config = dict(
    n_layer=15,
    norm_place='peri',
    parallel_block=False,
    schedule='wsd',
    train_tokens=507800000,
)
Each number is 500 + 50 x the weight over its row's rms, rounded and kept within 0 to 999. Layers, rows and columns count from 0. Numbers have three digits each. The size before them is the row's rms in percent of the matrix's.

# q: layer 3 attention query, 512x512, rms 0.0787, rows 328-354, columns 0-255
# k: layer 3 attention key, 512x512, rms 0.0795, rows 328-354, columns 0-255
q328 085:545534465482590537514514520546523393511547516473424408510522518535469466466438549391404440504477461483525513498440534565472493495476456556483568434550535561476458461437434536476435526475414486529474457432496631529535546536499477541496503550485486514464583518525449631515504473621533463430413416568527513547512517517510535531572550415540459472484537539510455499506478505623439561448495511471515433484540565492558595503437506537480441517541517557499508471489537493545481513487506488547513605412463476608646497516572507487425550502521475531513502497585470407647468482557456494572489526442471597470501470526555453482470580505519487545459430480529498487466497547564557445543528485562527488529440526535501516464359484513606514440563603515509476515491531482548392512405450506
k328 088:487354469604421509496463454471511474534405498521565520516515546488562485604528416503435498499425466490580539518532498426469448524540518466415505521439435498442556428570543450553586527611468561408470505481466445495547558507539523396488438442435477477485500497521433518586485606510476470557559592503477532530549576538522462548429536571519544523523517496560440522449506514549466443503551448521430522496543524407596511553536506394432485462481532565470464559429578553495518502542542581506522544540530534560488506569383546456462540446467641485495407479488518553412546445527487488615491528518466502425525543550488475503465462479478473441499499531489536495528563487446465487499519521531453550557461559431478549420576507528510505456509472444517430418517511594582456524627522485
q329 085:525532383591449354485515483505482626563478574484486581458617537508554573537464454461471503508462443437508529447550531427522549540586539501498548493505542559424560501560458549513583532425558547510485586448494498507566475460510437459521483504543559483512441525491485555494491519477466513496387574464472469439532510602488528535460483477484439467548437409457524500495540568423493473534500533453502532512514536559482428494452510467463520528438498449548518556485503525418535552515562488512576555558522455532482545425529451457600525544471625378591446511484562490333560498420522486528501416504585481507493497603510585482411431504436400591545573525502507458548469552485581473544532459560460515508530499479513426451569462482424616499494527574577505493462555476484545511475645520
k329 092:614448556478500585556533469518569543498474398495524502540476462568450518600548547615441574437504503526506415536563489476591477417509542503487473477597512477481490497519443509509511416545446499378477439464494594476537514516474457550558531467519434495469566483485503567468481511445477492424582463520449536495398557406474420564480508448489528560468451571505536529449509382487488498504520466402506448445459590488441502534517541507530565535622547497472425486509415518424452500507530471479497459476498530536496501448487540565571518605552438544463559508432554507453481468559449627514478461498465539576486563581489465541472558432552474516569542430485425502434476455509561489478466483566425510481459505483533541517537498388459428496454508512442529448556396493475487461537416502
q330 092:485439535507605538506501494461562615479538442501515497471548451468474474513545526501566444535517573533509553470525495483518595490493531451539482509528460473475517581578557405493490473474485564446552436479562535407518516583503423449518489475473498545475628520518488437417506500444440539408588543460499535512499430400508516463488568497552440455531580505455452519435564507476515427477509525481547599477549456471479605466477475425548582455498619451497507490482540523433390546509551453501466476477535524522515431481558578521548510383512438459563467497450509457532489535532534517469455574437548465508460483487522518512383431408561505594506481487388504520513417503627504480537528457417583490508574467548522443495527489481556478507474507478491483410562526496440545424493571487
k330 090:447412499474450473584443540596439468454462521516455519552462487512506535482459598441616528521524417490509517566525593496498524466446462548511500554499590553528555475526503489451498487506527468573461531487430412452550538538469507480551478508507481467533547440536446652407520544457554620524468483448522477558460558424523535482440542494485565472456450477514435546536572439542459550463476460518408526456496504497406508474480561534476458500488377513513446442439556501447495514471439490428550498527587523527488486500454420577427521584481507466506509540485543425451511514479616525485554435618412459492516534496523395466440573417538516478434476575597501473462497423458523573568496524516559555442592499496531473501520425511446528534377521504504407504530506529494498538471651433
q331 094:553531602460576478512551559488509520521432541368532549456423553431484419556553492503525418595449454515566520513448538449534495562536508594519541492483461513625496526498525391521497524495546430472428565492475472517469471512532514474445446605464488476502545537478514557520513462548429545435481457505441528596513486447525453604462425417518514431474484468476477452482521431537463424451491571520481564572496540627464465520517551476486419505492475466438581438530517416435494500560488514531538409565438454472483442439540429523478574456470424536576530492475537592469539545502421453420524464466593493513467553363581422525542588564499425492582568418476509574505467545419608510575454488538509506510421403527465458442491540440513564467515474430535519528504498395526553483560553521
k331 096:546510540576505547463526510561473330459572538437457468481511554520579532508485484513497492436490531464440491491431465492477555460507518433345515454535564464435458524534477546419494584522524485426566485477414485558477470506540492405539443487466496478515461511365462430429515476498508454501560439527505435598557378604523521485498506465467508442479485468394498589451498552545490508516450456516528565531564557437438536465520518509511543383533541489535529477388513555424462425458459541514459562453469465448563536417455593507543490518558455438497520551504479532634538518464507463600468461535571460533461557610375538490502414436576464494440540498550441466528411502453451437448507490605501486546433589445496512525469443430571463508531521475486503633529471516481447530442472527
q332 091:526438516551553450511455452507511507549491564452483578526501438514459439460561592503551473534496487543468445544467504567497449504487442564553441541492507497558458492545504442469476472440533548453438539496389473533530593515511541476528533456507564640554454452514575518533468495556536421508529505485506536528557502436465558554572510590530541485453505509504496476438550460466491514565476423466480481572484454504491400459524569583535486485558587507452511498534498487421446544476499545535576494490418489473432480513491439460488498540551468469560486444459561505468493486411596561431509412552408506534491543566537467546490557505471464486534513505560499455512443480587492586514521570483448534456478485491540587445488482437499426480551470589494493427367512537556525473532486606
k332 091:558544512470454541648495587428504441506515510510519429505503541444497467430509508557467493510492390453506545472508467537578472535499503491568494444501458521373506470500431543505468512458502591537553507506534524422482496479535522475546366565472481553538504486422516429480456470518487565450553505395425519498443467531602554464460468414470448476493410466485406572483494506548474489510558572430550427540536441539505504545525560539410491389448403524505466531502477428545572470518506475549441496434470436483538484364573448481498495590438480582555519479513425562550479547552472521368459610393471463404512453419527516569441471520482534476467410547418422499566527548463479518482571474449418457569451426493460405444441550458529525467442491605416492454497477460452499458540468475
q333 091:497568480538480444548650517455465567561528468490576510597482513489568415477504472519567505614515469404502542482470566469445524521438481626400467443491414500485426422517557525564474562590529576474462508516468496569573427455547548485625459503595493478513532507535531469489539473475566428485496573568514379485467519510429538523499521435554566470514517573544491554408438485513533449555515500503548455446515440497439459509466533478521530501574542557485569459477456503547605501537515447500571526514452530575441502504465543508502516520556433483399453452512435498523453537442496501547483485521448527594439443545449570502590475425517576564491487480425446499521495506443439348460531491527532440553484439524447537513490408494547514510453473529462439512455466538499517511552533531
k333 088:511457529379432538514546581444497489511530564529517515504570504471509515524499514400522452518540460625576493405548405500423489460537512485555560589528461456508394541505456532600465486565518502530551487426533536496450488508545526601451629473565489478441437455512567482457476525507446515451514533482476567496502566552535475541527537572465457547481428445535501482512483512494506512494443468505481480421545566532509540400507493537605514545410453497530516423516464516444461600432483518429475469569635468488569529503580435483493456493474521473536481605501673599505486394495376488472536369535569532482509528476472643479450456574575474502512445507507507532397445499593626533411533576554448518434478484542411470542478518548481478541472437469521520511431518478520475609507457525
q334 092:572519539530516569515484541557468552541526457458464397563495475477536529509508608530412569485491467549377428489494614522491511515528497473550488518566457484575466535487525500495467460531565581425522493597519442441540492423468588398568579556464452595368548541438481587532480572490475552484534481434498509445494487455462569534466485435527480482516509531488463590431473549443424479418493449471597463530541420521497519471461461543542454445465505530574498420532491538540546542419467509512491537412470353529449606484456536495395536410529497623535561524495440518575579425531445446524524534559527464480341444523537560404452578530519526476484515560508524522465442478537511435450445477517523526522466485473464543456473546436513467619510518511451520459524508401386487543441513565
k334 091:487443577493430430526539463538591552523553552626457553576489475484517500541457565530519468570482508535477509608457443509495559514520505571473582476453583512521440477568552451530493517562440533489408460389512470525535447487451449457358455425461556421571457510542459538566575482494608454393497579490499507473401461526443543537527480537487557460481520511478522509566423452501499533467487492432519391463495507517532485427530441506519509487477439533426581447528577521431588586603509547558469548548542515582499503453505524539495533645569461470440522517455570484467513500532475509445499466459539553460505535495430358520491436445461485523469520469455518455504511483514473434460477500583425478574511563508491557473602487580513457518552463392431414552512570454488430528525482489
q335 094:529490482560480455531473520546458479478585515420439542533536478471463457539457468460516575437473590415567461490464521472491484523556497435553456553451498499511540579585410614605492527489452512387427501510464498546506528474570459511453499511550503465569524487467507489489519515492553529481557491484517548518487497444449433522480434544596507516526450484415505363507476598459422526557412571468466531397529516493446470523504493456489532551532550505546528580513572481444493395448625400475547489553527448521617447480460465352567468408476453398420533515477507543452456468547461528538494455558519544545571430516475578522587442590471497514487480542585466558527559573458514564391451451452465563546448570428602514465577516396529512428398525502525489474491466482546425474476559404
k335 093:547554555468461593516518473462548512578479421438522492479502548443564477512596432553533509542424424441402520561603441549492495507489473515530463473494462479505593478459516489449503559529571487516513480562521553508568411505575543551539467533396489539502445445530503580455514592500484515463474398510444448494557433498566579581432479514444435510463486493557501500433575474455536471552484519487501553564538428449605460483528549495559575487478494509401524404472428543516559611454385505476420503446509438505551510467456527400474488559543405535501559485556491490543570557530499516466468505530422517548440490581504495584554505489479500504528541410528532411547435504584515397597512462421522601460525437507474490481482440562515499531556515626422433538453558484481503500473521552
q336 093:460435466482564457445477581489514525467455584484465516481522477551472536556512455473520491463454468541426606562455480613583511487513454467541478570568488636499504478603550513536536426454453635537458440618549541501439535484499475491539525500451535459610490429503533492515508494486550405526547504511501530487517519476399460462536426411614526540499472412519526528443532513489550528523417573424509564538442499540432492528605568466415414458474439557519540477475380497562457493461570546583448551484443495461461517530487540518550525553509412550482485448451480564553536450563464446482525489534556486467470537474449538481531440629447576566470420491510477557480550520588503484423415492432497481492473523509449400502447518466540480545473526518467497530594489525403497502556476558
k336 090:542526492434357455544481556501580476471558458486507422425444526462503500504457511451497471517544568561513517542509506486592484509596422463469482424497433475459469503553518485535529486512601481465494434451497424444525487444585496505540489535474466550429532562423436514388525458464439527444515469482606446492518460476510445504439458517461446457507576474550515506438425533548469465546521528569455474537426572456566505493436447526561529488504453499483570509577573442441486498475508550564539494469500501512457516486475531526412618454440527494516551493517535516521455420525492484454550526548566552577477440515458423444534413495554358596558456441467553469519466446521439540552584538485570448487482431538512483508610545538455486441466425505412470417370518485508499545560466551
q337 093:459552474446476416440494448561476422447592434562572481470447393456555563428524399545503497477517468484450461453543474457460380420539449580540493422477499462558512512454517498529507496477486520493579445500496485447529406556553538540539518428483478464519471464575445461582560490513497529514490527536470561520574540502433458507507538462419516581513530489473498539495443511546459485618502484464567485435487444527455511444537420505592459591497532505506576396525491512396518536478540526514447409474517503479472437554496579488536540491539477498513485448616506545499447454533523481494494559473497489611607574504502459517437584497498484495531507477510515470468511520475434506473495525399619511496525593431492504480522502477574468573479466465509475410443482511523450475586403547
k337 096:433541583568462530549604422445522504440400481599455473443529567480482475436542418472485481562528452617504517557453507617512552507538387510570554464513462536511522465523564469544430469479511553534463548443485512498515461565561455476581509547567559453496515479615517479456511525429516435639479463485446550519489525364511548476545511564628489462573530487483438491447515487523524516482543510525516488558548440602466523592570501471498495463536476512506509629462487486438462459479569492477547636407507415505541501462522499509464447476465513483515474475442408381525548510504532529523469494414468518576528455512543491551458469544552491459501587485485401504558507432442528509510475474553475474625513361480454492514570455430532548505587501507470466534657509467423481580398539483
q338 091:557458531442473526469480469477432445445597518633544471490512452546581496496533497465474570535524506557465473528512513552565518496487541537566452550462527457561588571502483532485469529523558468555487623447540544514507573541565604493551358444435481402495504495559481525475491568592485471594483510457472579508546465536535528487482551448543464534502472494569527492455532508501469509460495461515526438542546484406598480442542530502522550520507596476505530534512437526483416572406474472499624530524457504475566508492468496531509511567532504537565543533476524426492514498480480468575487514521547471517380435549477536430538389516476505458444546440512518561523468412505478473511505476532456489483489380471449523523555488462549494541568558513549434489526539568517476558515488610
k338 096:508430436615429482395410496447471594467529486526569460462530628541402495424531480527484561437462466471396461541372474474490510505456525493480495536526537586585522485489449480502421432455478565482513457458466476460537551374451493538483529475493531553451482577426458410462454445505403482479524533502481467565488413562553480503471480531498488541466501548523520547497498527536484420541480502538548566473524530461483519486501500524564477513539510504490471534409493504594529511496472463460481472572482503500468575475574384480507570471484443478472491436427369487588592545561514496472569541533486435433510385440449439542545517523504548515541496453461453489548528542511499487608407584476450487587461540610526526484567528474510553434504505504477490486537454504440551589503522520
q339 086:578533492463521516530565500542515404486527552532469470560465466540463475460538478505474518519428526458530498543481506465476527437503481520598445487483571464494420555514438541489622494505499560425504560475519607424531516575420514551468511470483468423485562590479524469469508459442449476570524441531480377485558515484640487501479541573514537530481573585481506522582537496495480595536474381562487477540400459415462534499490501481482515494567525464536556495554544563502459480581519503555528528537483457473422502503403481542492481524573361486473490582511497570556445397423475524562584540515482569460501470523487569512475539485472569560554562466434532531541532529411454463463492406522510579472551428488485440545515370397485425453386526484431477487439463533488561452504411552
k339 095:495511519431521510464511422485516414548500484471476464429520546489463408539455452530510534538511468567544522476568516496460459637505524509485538593487520445481444567517466584536471423477508541499549471467583519486534483609526558497498521536561427528471475461443521493528459562498586427454521540503503492452496425611482509573540531453509495517568410425542513502511457493411514501557464574556494433435519510473601442530540532466476489417511447386522470531524486455505439515497520448596468520431473459494484466581606416507395485494516545435510484427517510485423418558556462531509427521487496482446476445521629520445475501559527612426459524611538496513466413504478467475457512549444459443451512570551534562489514420499416572442579500513541538410530481427541447503498465518
q340 091:425538498546528368506535426543525478550522662594475412478510413473529539475547407496442458450590457601595428511464476501490567551506471423470566501428515494464540445452440531563502470517502442471518380483477436467493464559538583465484428419445591510550468539520544432535459455414536425537420435419538463500481504471410444534531573508452489483511545527554501530550491491446504571555545455515471482530476572492432456459447493511533471471536448501542465560570584558496527493485431491446375441532495545551518490514496527528526492509507527508437473536522485502496530532514489448541585573462560460522529481425455466505495544590588495471463519533575547471525483511401510586437474548527541554430509498531509582477512527489406503511512438473600381494548533559429547569494510500
k340 092:431476474577541589504545537548442597580543471451506532518551484483575528550528448436398468525488491350465511536460458446429475517519542571553563441437540475614445477529481523516530496534551543518509486611461484463449431478555521470426659515501440496476511502501472527473410496481426522508504506636565490548577490466492463528538487522492444548487548453431435479423517527480465390432514500459531541525502522454602456464463477423493575490503516446583475513540549497434540408551502491501402509452543515556513517497490472574623469488467534492494594459510511419434482536476513576462528492470474514485565463541540465519575439421403474488518536489458493538565500579538561476571395579489487478521506522503568552470513480515475583551413442477516450454461469494469478533440481440
q341 091:487618492529440557516531467524531529546482441558460446421538561482499470460566518531418504475454451482512530450443499555441445529505492471553479512434510423435465505478581522557566528472507542484561477506391471503553462515452551446430420473398481513432542411553544463564444515459468476443493487499480499503515569498467540484545596576528502487534429511473409584418399473489481513546481459586481496587557510375499459525538449493553527533428556505434578457515514607398499486445502528483423512417492501456385520477511488407487480556506482488500503576538559563502528495519459443406461563440489471493462530616506500497517460559542594463509438522560479443569519493388550483525404655452516449542553437512518461502517488568558464512516574519420513432557474572481515555570494466
k341 092:413501484541463525487525568494482501501563538525567475561424345539488475543458482435488544373578490513519519535456468513491516464535506527507499494510553574479511457539445479371502501523464458538453524565641448445524492480556506537447555491559521522538547569482607557528523453563515479530474526396520493565477586490450525483453575457519517526474502571494448363539528484575450570492525590388486385364545493563611467527457418484435502417519481448576560535535572458406539529536448502604495542553511518525477512531464534501522497555449475416500458499422554515484538610466458460514521545518526477500598473452514590471452539445514458451486631573513518555455482551537593497504615439526541510467476507528499542475544504482538483461549503514511557473452540556513401485471455528
q342 094:493544530575502456485564473503577494601485562567428529544498492451474506525476544456526491458519479491464521500460376480512561526490395485555542470567516558418549549515520488494589452576491377504500456501390459475470507453477422579521497505502492449412503450516575537490503498527534476549500521540589538488507573462505483597548468450560559384490432594512501457489593483412392448386443505482430428563525532505526550534498534592469436510546541576557460459534477544548544527451393444401546510432446451479519595509528535450539454598639490462518467551558507496548517542521504485479558571567484455585513541409485428474414479522481445522520535474494517492508500449455403611516481585497473542455512514559475474566575529472532500601458431488532421402480497522460459525457523486
k342 100:503419535516459581497546419520393558459388577477398443465487511526444420636449497464503565594478443520517550556423613406515488512546551498460465554488454470474482453515496527521488543501436471452478439509525447593471540530503559561404432484633511524530498513473482477588519528523467438440460484417483548483473533514490399447485487450457514587502500424529557453495480554524571512505523652535395479492463457476394496455558485535475508492534497465466533537488493489457561490568534562515471435536487505476495400487494517465499528470557546528529511576506444517572436529397491507534563472514430494472481523459420532496422485576523398505451513454534552462495538529510566487448587464441541512510510524510413481426470529466548475472564484556492560502387454529533422398526447528
q343 096:490590575550472522449513548517512567472468466540540487480509477519578536540413435501529533537554510547481460499497424531556467498434532498531510526487487444532506510509469549418465435512553587519542495583416483464508508424469467500472467549512502455580447451458441609512540539558512489464442469486473517568487480495475507500530505538478491530503487526437579567421467503494513454539507468485479414527406465506581521520500517405458569516482477528504497499399485533454519531519591525529416567521511517484540428410561407501514542528601525397430446486473439553480499502482434560485426523527435473497566520489474592529541459567517471485534449546520484520526446480486622518495562534458482411578532436452539410471432534533444513569504577648434464485559428491552557474447415658
k343 098:464499391496469441488412511437503465589550529488438476559466520487478511455518581543503470550560476421430465477459547558536485451520508512384519432483536568454547418416525569437500550451459395470566513468548478564499572494519491464497543532528477485510540516378524509456460614433449546534511560539411475525493492494506576508440507541401522445537529526551448501522485451532525520531505503446506597540543563550520447526450446569515473511606556489476574556537522482559478655479498440537550525454555549564453468512557429456485394440529479456428593561539466506549505506486552463581524501499552481501414547556524460471498573555526500593511421501542544500484579548413401555449491437515458648515523496462497488535566584466469507553488487549497577359446513435523458497546531490
q344 092:601399407440479543412515469551450508546451457554442564581499490473598443569517364446451551501469575536518532510513524550473499457513429576408518508506546407419492498453440563473502513504475449551536481536513379484502519537567500490484500593436530395446518532476545510505501440433577408527540618507464461549512465518494523511579489561454505488517455499548505440459528540501488466531428444479501435479467489580512485496502487508464432503460473458551519416479465408387527419538494455491515437521461450599477425501443562571444495583440497554436444534520458503520439530455593522485477535471516572506540491532475558452430571429478425548469470551556410413510508514468458480513525516558587507429490492406479495508483510424440548438483412544580549456580507507572447450493471548
k344 096:482571458525453493547520416547444509490546490501450505471492605439559570518492510497532465485468440519501517442483563518508481455460506469562552465509529496532538508523564440438430459507431462412491514522478547457539456568542580496550412489491422500450542479602453429518484520540507549582466455517525507431490488535483508416419565505467445511504545580476391505445464444506519510485503515513512528510406528512467497448523505479526494505488570523535548472402608442518372486525483459493454436473527471443426465483557415552586505530483450440578475468540443382496493528522509517497500518522568421502479468483558528514504577526530443538449482447480486698547534512465479506513448453535411468446452545499526411534517456451556390603505502547478390539582505488434596437507578425
q345 091:433539559474514554538517451459573539511540426563536476466519489419496454546491442479469500423406414574498488588430501584519508399488467498522535348520528514514556529522460527480436536558559503546559518472525461544561513532633419518550510555538363457491603446442455379475413528510447490480606523542454555524451461517506547439534482596448559524536503522563590451439467549486475484484545425519490503494539569473452484483462543515587416443448516498485354557510529438452500493458498555557526536402499504550450451457482539531499504511440489571558542598538476473509502508463500478482410496583611389540479497565508547560483546430430547407584485471476437501480424523433565616503479537507467501460482575492526541458496505583436477516348488485527532481501457477434424520441490490
k345 089:535503477463361566488474556527508558332447531469446534528448515618514513408558459489445500576585429440556496610499537540581602501535516523560439490427567506539435508462505507472460411490434467412498462435522562500461490527514510469552480490484544534539436509515489414527432418521416515490404522459476449451521565550475478503481387461527418504536474523434435521470500510488524516470481539540498416534509483562562427601560491485461492542564491463511457484431437475503483474510485507475516435514562529518488465474542515453463577519537545520476467463451491491454492484467593486559490442425460445526512481430546466538549547546527439559394535496578494361499520419533607474498525497541521476463498414454496415465523527489545493482531438566549535520492530574447490565475464532
q346 093:438546504543394415541638479443463417457553477408507504531489626553437524512552453533556440421484532437485478477488506492550518469485483447578507453531462462518506501523428477500476420543513511552611568464473520461419630591476543468526476489405472461449507498572640479553522605517455457449540499555446551503554509537492559560445538500496513588397542441471583428594468479494626466476501508473554431519557563497495483401531517429531490532448488481548510569497507522483580516511375597530465466500535510490463510422399464475561526480517554433459473544629560516543486534522564503512441507451551547451545587511428539439539526554517396531533546539578516592459510550428467473507520546528475499552521501397496444496479410509520490457526566482401432565541456466467609521564486542
k346 092:529548602543530593517486577506499510444497451542440410563427439588490578481478512455558458518515535472487510547486413527460550531628458523460478487507485450374554482474485496556442599516591522565456497521437448531495440509518531527542485495523507543618499451464497581452509509474580538476506486535581458565562511440535432562425486555458544497493471522501508549497527533469434524515581528531491586519457488545553452571484531464536460487411545453474517549476496538545539439454502406447533633451571456508501445474598545542579484500475461551475513540514440472451543536476393541548520479615609566552549533486471441529504481539470534485442473525432462401510568499478537514519475422529513519482627552614508466505501504463454495507446470458500559548524408414498584463457445474
q347 094:543437522465450512533495417475456444435497511521464547573542417361543460508600495551591466450415539465491536556469460538404349539486377498493549439521461440577509416446554525500622459529534485524448535390509488512499384458540556535499534396575545559408470412495590518510466490470478474482501435489547485495580446552449602474512434507509523542457468588509516574452407392468566484473554534522450373538507487507511530596449501495485490449478463475504484469537412429545447509580504493552479581453495565464532473484380525522593519418476537560513555539494551639502495524560456479381516575563517487439474564510476584478502518497536478586504472469540506511470497503468499521514490641547504548515534475602472546473476457596544393459521579507488469501394565461490411500453437495
k347 093:475523471476494481449569475478558460505538580521519552475509508452502522585370370506487578458558513537469461448565542504545511530559531484581536566461518534474476474485445488594640583480483461481465479439466429531463582633582494457424364521488502479493472509565498519594561565580553513404580643490498454487535504416461435508583596445447549501553579523438494478511534569538447423551476559475477560493489508595519520428595419503516500591472505544461526503423504466440523514532508537443495402447554487457554550570470465484524510481531470362452497544539484498496465457430495447547528571429357489560527540461496511407481516513472467518440550503427621460414519449570485459504536408541543509461496447586428508456512510550441518479392434453516544454620523578481498536527471532
q348 090:539483594396491523419495475524533450596507484616481513513528502447478488454424564547488483578310486464556456460611530504470517444563466438395529468434429505440518496442584475540544496445494564448514479474518491494475565484456542628540436508536452486472489508521552402492596530484464506614539566478641495565421563525497453457492525566401495547528540548391504461505495562529486525540456518449507427488552543493572591528461520420482440501544476578445425521495477501435505531489485482450366516583545614542532535464444436486493476537551605545523551422530404457598539558579455514426531434599403524536516449539442596496528562519471485509526468503430559523489483457503460587486553421516573541578403481431550567450435458526467455477521515411614551471549540499521513519473636478
k348 093:452467525503540418447510605497509557411494562473520513528446424529501568530418534504591606507479548609536596569454569481435496466408564556533436562435516527480586441438481489496536470517431476430518546514557404477502472475541460459482477420514558467534446466534469500443504517457572528549509485425447542482488508534487496543567475533429570539574519526563553437491589429469473477507403574550570477465389416525449556458509464568518531543570496512553497502428500575375424558481517541492537500435553408459440438536511450494456541433472515484577384525461504446482478559432554481541619488487511422551526498506478435607490449509546425545504618488548473498552542520510506498517469463546334459443473482502455494478438526496501458515486596523474536512483570495522573543532451613
q349 095:449540522446490511638468465400473470521473511462541474450444511517456436538501525525584528481454408475420428406463559527449486395493567553467521579516422583480527512401491485438481632539560429545484441390543474505459534508506456450438506423551499493453471519502501385447472606520549500499367504514497559622496463488528389429468519502556487515533560525452529471543512570450499461472513416422470525492486501477393405576472519527514485471534476566496516527507477539556513508492487456488513475479471505540555510456486438481475508518507431473562522473426446465569564453483487481511463469514415526511484543535485525514419527542511481551482539479580516606441450541391380549472519517507555523547523589597504546548520447422447436563518552478608509463567469517552490477581493498
k349 095:546569533495524417505552506463421521479557508542466588446543433498371543543454497532529550470490452409425499528462410479520474494486444526553521548408474528456487380512441487493349460542526595477447458498483493583524493572488497481473600440443582492615418459438518466461449476565533422515478522496479461525594579488521556520581408465516428455497485456591539598406565501565538424534552514370534539428477575560494497494537417522512527552534515467535511472544482491459506492428448527521559438546498562436461499555530519529549522512488553609498473607387628542462484496486507448441567421497548440504525499485502483487483528479496544495468454490425466448498555541571529578378413483505445533489473447593523518483430460456514534491557484454414475556541557529527483414461508529
q350 091:525454587395454459600655548458403550497473493475403473477445430590480530510455505498541361472478481478432460513512517465427472609494455472452485542483488537492471508631406502474499475523539472560500517602526481426493479552482509509499484521478495655459543417550451485516510528497516505501491479461475528389465524517442490528553473541440444404448512430450544442499488499510515585493401543478471495531473520473395525412422482441523527522381485541409505537516390461423492498568537421613514518503502591487521478497422501457485483472572545394446421544479532553559474483513495491601428483564476427499554454454520526447487514598490546537538450557497483533447489526535478528466564544518481465607552450426535422486480472516545552514481440520483456492514416589521464509571590356
k350 094:551486389513517536541505389565477464633461487615482502473491548442470439496481457485468578513556508520525543392530494537525484487567543583470550435508428498530634406506500532419509546544330459416577501397519422545509475569602516450480485502518416489508400484516548463545578558440489462473547494521597488586596531492569509592461502505415506470518494493522487556494505531464495485474529576456509466444562523504523495546605429551591478479594444522487581449467461504549446551515523471411501495517484537651429414459580570470385510583494495542481509478485514480353558580507433441544487559492571540433465426532500521449532528473479518475535508556469580501501475584498458451485497405447464497450535521535488417525481429552541452517513559474437523465433510489416519483372520440
q351 091:548513525536467479539593514482592480439469527514475422532546446554511461453548505423532400481485488475509457474508488487555521513501567492522485492461441504453555577481553528451501430484501487607488441442444487490566557537539397549532462467411440492533428414514465486497517506498484477481602482544473540409516467512429437546429486542572525500514411437570476398526437494446424463480454480532532467565513514552400449471549472366467503462495469463524509530562600578487427573497498437516557497565543438469433458575526595620483527497410474460531512469492417540474544460483504595647568499493545432479514503492525519413485482405516495475410504479503519505523552523428532535534570452500516459561456450584505543467583530579545566625512541422570497542541471435535447503619488563
k351 092:440608496507508537531514545579452393553543441514492520456565478416475465501514406461453507548510552476418489474533494458431500576608476445474485393465536394534451557504518482495573447434506439436495464525589488565474455571502488582483578514472507498537575436482489544489510501472416493429483565629449508521497572505490466379557559611399526528503587441445494512529539563569446472543549454509600459478520439509616520525454489544625481515605510433462506463452483433539514455469562554506525455444453421483453564451450531401495535546543522489410451468548448533522475438456536522432509479521458650437556468573473465513459573451529582497558509418570527453533496446621503495518567456565489534527535571495526437496536575477611373499588485573440469555508439490571466576595530510
q352 085:545439470482500503516491467471491486505505550526411534608485478497528552507449566429384561487553535577542490581443490455458431506561473531520462660555566548454473488526535564508464465403455505540455456467484447514505540523506415588530604582495476467535533530432483479474538441499578537484408494497451428435475534560544480448551486388479516521486450492525449487637469494525475619517497596428469485523440532561527440522508506525404532490472468519486476480531488529520547566413486527514569507540563456595467456512422529435487514503505519546511470490579485474538478495468473475499505498522496562449494543475522490511481550428490454476455560569615547488491539518502559454448551453488565595420426535517520546482427551559543509468537493585529490525540509492503426417445467562
k352 143:524442488432574521466529520482497483451564559436417526520466402563477467576440534468441608505559526577486521589488520491414531541534492515490444554513580503479481518569462553467507453470507514519502497439584431519417508596485452530453505544583531441588440505483555600476583436495561428391433587539457500486520606532531570466550509428520554525504482432468516539626505541531547538512431564478472370415494494601511480468537423533394454444472445394489494497493484525419525559443496514535571538491477489517518364580475578467455517477541542432508400522532604520529432493403477466585530435509524565464458504514505502495516501441527479451434555556617514520477529488513605395484556473499534533466543507478468530481461549552490522481575492573527554498478504539535409492474456619
q353 079:497421475584596441389521518544553485442507480505581510431469387371519581553441451529509523550571537603531427457543625480463468476534450525515490408538456578465492555534464514508543483457426474489511517538491438426561531570512581401480457543542572495499496457600481590496527478437498495427484457441519585476554401509436553539603453513432456474512501446440565474503526470502479500538485546511481421450523548538523474504495435436521507473560468480502530429487493477532531459470554524436476578563491518640591489614533460357556484457545534501493434507454444501478477538446467471563488438489482608488421543482507574512519458441533505568459469403546517549474542484567455488496524471518510490482500434442526581431586445477496463572527432418500455501488584558504521561497624454
k353 093:579433510429538475482499557556432549522556460489490514557530403457518493497440565427505552506530512531568480484557429577564537483515527503446535503428465442505510426446404478454517429517516461524497439553528438463466427499501398516520549515472482420508459437425507477423475475552446556376453541529522432544564464530476560507503533419477632473424538510453607466505499431432467618492424583490475479552472436521538488491570469452487509484532550543450515518488455544468486510475418511417437520541547536503460433486435456504442472460583515423387526479458482414542548476510386543432494517504524531557518584503450569479471559441500489525466563552536533525498470466483589456460563559555495575442499509498491560567503448550529535465511503571587522446523503533492418528481498581
q354 089:480355507537423529506466511520507491481499497541496567541514547593470367459532449426567539437536562503589559457404458484613494472476501568484563575522494515454548548471446539532540483513502521466619518397477558471444532535501507481458564561489473408503499493514468487422425623421544501502462469437495504558474548530512425525560478478497509524527553515496475540553505531503497604482507480543577406468599470525408564476513565498434506508527522544537473528510441519505565467436481400482577578467535567538480398486444579562564499527467520483469484453488530557461522453461503519421584426479523528547558482573477497432494418434471538483481491567537526397434463460416507465488537444432531520484518521425514502501440556479453498504511445461499524461532528573492552410518495503
k354 092:496534483512493472621559396487482521543428543588477536527431438507507494563479424529518452557496558384488520565452452497559583466481536583474462545504398539512451527523451519506538613560504541560488530491529395501577587506442524464534490479554593570469485461441484562482545541499546533535538501461531514502461427508513504498538480451405562468577425486450510473495459490482481485451475483474500463421468542419434503489467498520446516535417435503463475547511471375439470478515530524576476430557454536439514451564483460546503416611405488522510462612510473414485460497557523517485561560463437504482596572492437517514422519433469470473442484541544531485497443479530530618469467461442490482520453431518444468509523485465558490380569523445517602557483538480548566473511447560